python train.py --n_layer=12 --d_model=448 --n_head=7 --n_kv_head=7 --head_dim=64 --d_mlp=896 --vocab_size=8192 --activation="relu" --norm="rmsnorm" --norm_place="pre" --norm_eps=1e-05 --positions="rope" --rope_base=10000.0 --rope_fraction=1.0 --qk_norm=false --attn_scale=0.125 --bias="none" --tie_embeddings=false --parallel_block=false --init="uniform" --init_std_qkv=0.0266 --init_std_o=0.0266 --init_std_up=0.0266 --init_std_down=0.0 --optimizer="muon" --lr=0.0105 --lr_mult_o=0.891 --beta1=0.93 --lr_head=0.00714 --grad_clip=0.5 --warmup_steps=200 --schedule="wsd" --decay_fraction=0.779 --decay_shape="linear" --final_lr_fraction=0.0 --batch_tokens=65536 --seq_len=1024 --doc_mask=true --train_tokens=338400000 --steps=5164 --dataset="wikipedia_en"
Each number is 128 + 32 x the weight over the matrix's rms, rounded and kept within 0 to 255. Layers, rows and columns count from 0. Numbers have three digits each.

# layer 8 MLP down (transposed), 896x448, rms 0.074, rows 519-575, columns 336-391
163091130091124122140116083159094111090116122121121100098108160124156066180192113119092147115148143088150143143160120075127101159163136093107119156130121118187129073106
157142085110115156178095073124114120155135156117174170094106141116136140106092115147099098103136138108130122161141092093140144115123105126125161195085152107106171114104
141129126167138125112131115125163032138122146133183116126129187145104166143119053136155097138166111112140102154130150105116159193157067121142084124065152085150096144082
179111146094148125170063059131125153105180092148190080123121101103090066117149106179209151139168130143147120152183136147099078153122197078191175124124140067139138144148
117149175112089103167171114221160064134144078108130132129135151156084178156097169133104175097190089121085098117155138094133109132043113166159128133095111155098121159139
137133146121148197167131066116123157143090087090147140115151127120105145130079128142132120168109060166167135102105086106087072193185100147075150070113165129170086130157
123175098152097156125162135113108109105094174132154096169127204074124106130109141138172184116138093180155180181170130106102161120161158133134133182160148088102116128146
075136138125084063131170182138098081090142105123145080184161090144042125158132108091087160111143149098109045147130166131080102144055084118175159141102112116091049116121
111168136143144066150175115136099091129112130169149095135111100146106139146128182089143163172099166098122149170158085172105153085110142077135147138154125115136113089141
097139135105119097129174115149128189140198109168142122132176168142071180148098122100125103112119178090082112138176149092097087154102100107117052170112159118164177066140
139134074180149120135143110172096134107176160124137100156196140108042112129151144109124109157150129102113114153143152118133147199118094126179080124077092123144044139143
111086128168137094058116073173109199085110126106141105144156144142083150076141113132111162142126154082082135158138166110101129104113113100148058135140062169146089182124
111188119131128147128107176130149092069161117141160123093181158076101150116116152090185152124097189129135148160087160136115086128086182196086136128064197138136148163084
082162173169132149180162091102100053164113111128118130148145167104149112113094122141124072097159100129118136128082117157134168123130063154143129160148153134142131138088
141176105128130148155148109139156103157074122132128144064135045178094077132102167185060133136158200142102160119221125152103120107106131115134126120118151147132126103160
085103116104167135105190098141069104139107091116175157086182111131078129104111130175157091118143104210148144112133110072139113152113090167137157134190112105059126138135
098151120123139062071117184130138163134152095160099112141104091144071068152119129163120198096090136086142105095132100143054165125092096152107114117014135147135166198101
156086117094125166115140179118163017121141093109104155075152131099132153188116173156170133110101174117137087228127119152118140178174122109126098179139066185095155125067
127180183138098081129114134134098084110140118121118085164116081080112115116085114139171180125154088144135144183110126194176039108140120121134150169134063097202141109129
132178140138096124098088143185142161147163132130090122115142046142129140085122095124150117087135106163090168151105106089135089134115150121057097088081144121068118147118
146156113134197169091154109150132142120133131145070158075136116137105182134111150103073074188133141084091181170120106163091092101117187100102084099108054098116175187105
115159076093118154151117127121126092131181195172096112170142175172141115115142126145048137140146145163148135099114089102060136094218120111101085127115180097145108125087
090118136125121120112091174129120124117143129135103124184129110049135151147191098116085098096172084101170178119141155095143136126147144146153142146163168132060085148107
118175055141174127074135123137100089107147162158089094109095120101149049166074218110076107097097186125123145122108086166076143166122084161099137088141145087119197136141
166163122126136198072076092119142132106109136133132122107157150050118094075120172121084067141080158112173166172111131108105119151157138136107120162032124207161153071140
124068126095139109071180160066133150136141118088084081121132131147174126081084094124102100154131163149095101202130142107184144118146151131175106105191134104173135166089
071068124117126160107121104172187135117152111151146145121109158146135150072148092133174134120097105138132144155162111125134112166128134120129145112123105176152137131088
090115170146173086086117169130129160170051115114114148129144137080137148097164212160112123076117146152096113143066176131184093141119082090063135168125154182150118136153
130140134123223094099116138171118119102122113160100119161149125136135101118111142065128149139097168119065152125119124093108111078142155129127175115127096126131071114134
167096113142107131104136159103131147156140104117122105101158110165115130111158119093191115172114106155145107104114143114168141136180118118111100113152108112107126134176
100160140169100139172131119120128122086095130177100172170147113163153143118134093082112129118142155096108097094134113109174114131099093153076120106078177178157086147125
134143164119130083117133139095083135104051160122145065134137103130130137153134118113135098136128159118104108131121109210100119141067137130106142153148133196092133153082
114212095135122171103129141113180123159104155129100121129097113094116182113133085123140100094088082110146099147124171080110140113148123140105112090087099079156200149113
113188153108080161123122117096165108141147220107213176125121062131083106125136093137060140160088111179112177126164122093121145146104135150126100167091133085137138145140
175153079091137122159154137089141111162142114168142141105170096178124135174059143162102144103105141163128142208106062100165093104108103188120136154131126143175140152139
101123153098108136150117088144185055104153112148122138104141133107140067094146146130114082154139099205144131157135162034122114135146118176096180098127118176113134133126
131091081144122136143116107129139052101130114079062139112106108118113091189113135117155122125102106164126107087132101094172175131157152160077140112152141057147143146110
176162112141082103189112109173141107132182075118131120114121132116136116132142149210087098131147143138047189163180106128072106137137108161084091123096123095119167154082
100129175121116111097083108166122192140085094125197135195113128192097157129144149150158101153121123148168162136118142105112108114138145100093079137078106154114079126135
068154108128075102139137110138114187135111130108109114151117140113147137092101150097184103139128150075134152147135160114138153195152133107179135108140118109132102131145
120138131146111114085134134118095189167152179113149096160103104103130149181157166098115121175144176144112131148073165169136098122113137116129117092171152101101104108054
149148128106098115166089182166169118136131089140156116134105153089139062199162094153114157160100123122093175119160141162121163182132189077159132185116120123114110131155
106137154119076134137130109144103024076079159119113107124086121169146075084072136162147135109208143131108168117116081173180122101160137089145101194100151159105153151131
117085135092155119169171113126159144054150099127088114091126075138187106138170186077113128153139113124177097168120137102128114188099146184142164099111124122097167121095
171152138144147136125102101080121139120123084155153151137137072143125104149094109163159086134128105116120136085163153127135172110154138076056127106152170171093105107171
153163170131120151178138081129132157122069125115141151118171101080172102098103125098104138129210105125128120163092085076164132097130103093150150223134175090103122111131
082097175105137111127081095090185143112119126101108110122104088161082085094103132152151179147116083149149097166114132182113143065122121108119143128117088186110119103161
102087165146090164109111194149163136124121096213143154090150157102145063195255142072119117096131130066126104095115115084158133119111204145111108125169106130092163099126
130114129117189112149126128111114072138188172151149130110118131129140101105075141171105116116144165109087125099078126158128131138142150088172140168145157070133171142156
132161150085124091179096091061141089103147167071153101128075041153132151047082135095148136162183059170109155136126126164115138171177154139100069138126120141090161115102
080184137139151128085166081156133062143082165141130143028174144118106113141158146142153124141160151125170140127099131093114118171126096125114119119096123081150143130092
155132106104134102071157116092102096127167181107142133122153155087132128119111140161126093158070150121131123108124167138163143126116134138154136083165139181215132094113
094134138128108116159131045106093179158122080072095152085117133118172155107194190140118163097125126135125057072147141160107120159081084158143081112155125118143111094114
130086110168164133071169180072054083125118186103140160131140129129084138129155147085107129152125096120136091104146090188110155083182134105130109139147097105134181133146
184112104156125087142149109135170139093083064102156092093114096104184144130168033184156098103113151099162096096148142071109092092114092116150112119158141145116132101158
133180053094137119104097117149085165109167108122127086119115134148110151118099151137152147180089093159097034161066136131148161185182126120150162147163134159102152127126
107112139159140113119089099135109200121115062113155076105131167114160161082179178091114167165114119140122049150086111071199105166141145144164142122138114099086134131164
# layer 8 MLP up, 896x448, rms 0.102, rows 520-576, columns 336-391
082099173159155105109160114167093139172124164108139147156155157150070149160120157185142138132123146166111110146094131094128151101160140129088098096123161166110157056129
100124150136133128061093130143148111161116165165194147140120151114169130158113153059127125159069134148144070098088078103159143150171052142085050120113145104148064129101
156126073106111183177144134155175163147155127152054106090127076161129138138132155083141126178100172122158119100114150112132115137090100113163117107155145102119093114110
115158231122090130157196116116087150128156157096125100104106163131149175141102125102150144085163044139161108110158108107101117106152126109135121105116137189109124106075
156127133130144149166174137098124114148102127105140141125174110146156131129064125085139135175143127112105105175123099082092063107105049120099146135170098194130155124170
177144164141137102136124131161171154164110153177076183143112144095118140103144211150132136121142132114131149153163093139132051117114144079119131151126140115165136100097
187118123129141133123085121042131183127140112090112129131080058124053132065174128145185157138188169111156157125110153160113125116136121113163090077121084108134072157163
088100120168137172139157139081125140127131160106107130172142175093079139204087152131162125088151170109132165156103111145201074080082146132090098086133149152079113132113
144169117112120107126158120123113195121095176156163102135177133073104141096220142123168096139138188126189134148161167118115091152111136124121112134135128132187167128113
131104144134089086150153122122074140145145148127209114143056105166132113127142099161167085162144068164095148138085126147071116102171089111069105096130130125105143117113
094085185118158126076058097123123100093162091130115120176126155073053125104163130078077037166130107150151145099161161188106090114150121148149148147168182121126168078158
115129170137131147124147133155113071081122113169135139144119196113123120111113207131098109157121120106114092094071097131148107151113119135164101154138184120148109097126
165169065156119114110100120148056085137136134140132096152152103103158109148121095109169154108122115145116156163157118145160103140146100174125136180160160113107170151088
148122079179048135098097146183089162183136074151122089179130108111089146113156127169086087055139109178047182160140154129127095111126132138142157165174197114085103135156
120188126052098171165170104073144071089155119189111138128115090149093049135114126141091117159166156092112140115134098044151119119115167155161200195094112111156129147088
137197152164144166166146177184141191113141081101058056147128151095133125156129156149120120129144115155182139078149118089128132145175088113105108187107111084154109117141
091139089137101121116120124122081077120086120158130166120140090105083110141078167148138131113115184077102151121139085091173121135191106136096133153120155091138080055143
179103112173118090178147167164130135143146127090161148139113180174143142147123145100170137092192116191127167184150157063182159117110093176099093158145132148123100164121
159137130113161131178133128115133124198155153117134172157094145169129185145108182093085149102131188188133145145116169096147039134126111065091093158107096131138116107210
120160141118136142109051110112130086132103125118140131135129171174150105222131157103104129089082177139148132153126178092158069112149118117118105128144156120094148149122
078107130131122153137095146149091131122109081168161154117041149164120028174161204105147120080078178149130181184140105127156130090131063076177113121154106127133108142093
135144083135151132141092202150116124186187163149177138097126099124170182098149138166093102164146146171092113105138151063162150138076137107059116164134128140143133098106
110194111123157113145079092155087164184138119112137106085135161116173103140147146130098169134109117137127167114127160121114212131171083150141153039149133102097121167140
164133149062128202066147127123080137116147114143162130126119162105104130116132126092168163199093142102167152158183116135082172083123123114126094114112151132107081109153
157135168136113112100088154111102150126077130070162131150118168201077142151166138155101107116131145147152193135139109095128196067081132117107154108125148129141084147115
089135134183087153129092132142138155151119185070102140119194112142186121165087159107099160116146116136132086193174119125088065171060163104129131107118122094134096156147
116096083164150146171135156163141164121101121182107136192122145125086178101154101104133176113138129176099128060128121154116145198107226128124033095097114154184145081195
157121133138147160156164113081030144098113126116169093108119109134030135158139109167150159102132132127148127176178140144124176157128145077099128136145130127130123171126
072144152155059158090122158067140118132128149054106123135188143133111078131181161138141166099133173130126087126142128126124144159134133055136109108134121134112144115198
155168130126070122109108159112102117101149102127165153106124138155147125068127130169132097159080133139144087155107135146147097091118138131078173053094100181120159151193
138152139189147077101135158146099097116151112123149164033133168136141153133144132118060075073039146178088105151092146099133098141091119140156121094171113155104159112145
142113111093114096150097176121121082128153070068092109082115095080169153172127093105115134135175113128149157123122091125133114115135153109160105135119182151116135148145
136181152149107109106110112064129121142143153160157107122137120103168065098183110119072101164158123143141144105166130113131101144126191153095160155097080114074143119104
189190170063096085131121183100163114131140175106095120123119053193156150172126104099105131076094110113078116119121140151082112123158133139112131181112154124097072155088
185159081163124108095146125110197054168133137124091083068127169092150114110075130171129118106148083180172137171095097066134066167132137165157098144153092214149084098150
147152116099140141112085076118082105205198104102130162096105150180200130105120161101127093143146110170102070105152123088101153104147065086159100159124161098157094160167
172134097165101089176114160152174090172155074107137149161139151116170135097115096161087153149116130137129152130143115105148133159201074165132113060166154159093125154106
101090140082103136114120138161167188152061173136184171159165138142088106093119103094096107159128181142117139140089141129169112129158145126121137158114128137132174155091
107153117114141124146106033156139140100102082103156151144120118119147182134162135034082173124148155068084091120150096115146097107144066111113110120125162127136122124139
159175143135081087162168158134130147090158127104217141124086119115112106172162156099141102142134152107125050111101126134113121114130110111195102148077150101130154082157
123102129117138147068084135120123127120148170098120068125107150112106095145052145136138121129108175145113107166139102149149117129132147104107134149078153146138145110091
117185094124131096130159157108206099100126127152125118103067145098084107169083177074101141119078149134059129087123146146095178119110099119042123216162187124143158120134
142118125108098156183108099155110123134148150145088188123125070052084112141144148156145111102156165104128112118141130097066099112113116140139125119137090171105111162140
116080077103088161164152141131190159068097128167090165102111072157119105163157160130141118126121125110131086171087117144124176068093118143162121124136123106093214124143
164110197096188125122114105138120121145110079105122175103104154191107091107118163041120113128139118121118061129135108067103133151088194109159159150125175151121144095119
126152105088159078140137166096101182178161097141127118099093136137101094146156162129116080179129137126156072170090069165154096114118120118136037091126100183137110149084
131136193131109155151081153170144160108129150139143137056140108074118115083197114137185139159175137124104152087229097112131160104118214079145130113058206147139091151169
165118118111086159123135153076105097126080127129126103136163163129109119179121122123116102129181143153149169104130100144099146089117106145172081136146164109115158096127
142174163091142108111088105189105064126153108164071109180089076135136147188120159141139089109134165097185189107139046115086096131171135136164134146080140146060153147142
136164076055108177131131122122105086195174141108158173117127144106115118108111126095104139085141146155118175121101123067161178104123091125081105109166158112144151109134
119101098116106127139125144176146131149140136136162099143158119115092170125129126109108111189074135119105176143174180129162152168118120193119072086092131108135154102125
184115149179151153079137120100092115097127093076065088079134130079165096066192141164147145099172137113078139105124104128151120142131122104117112092121115078090156054107
069081159121126144163105061095106124143138149113155139128148133130084156190084136080122121190144122077154128150092089133129096139090074066160196161114141140126157153213
128148160146157123086104134126123187138150141130168164141109164133120144126093146090166113153110142164133117174128130126100105068134146144129138125136081128149130184108
181155170123158099085090182085095134152154103104162170137129146082127123132110094093177090113157091133177121123022185176178124132126179123113139122138181123094142084154
135133119092139118125127114118138147101130093090194138160129165136160091154156121117112133116142129135159112150115086105114112134130111135125098086098161097123132122133
132149162149157116200062174155162157101114126148042101119163153125123121113143091113124067159131111121123120133073120105076182121178110104088083172046120160162158143152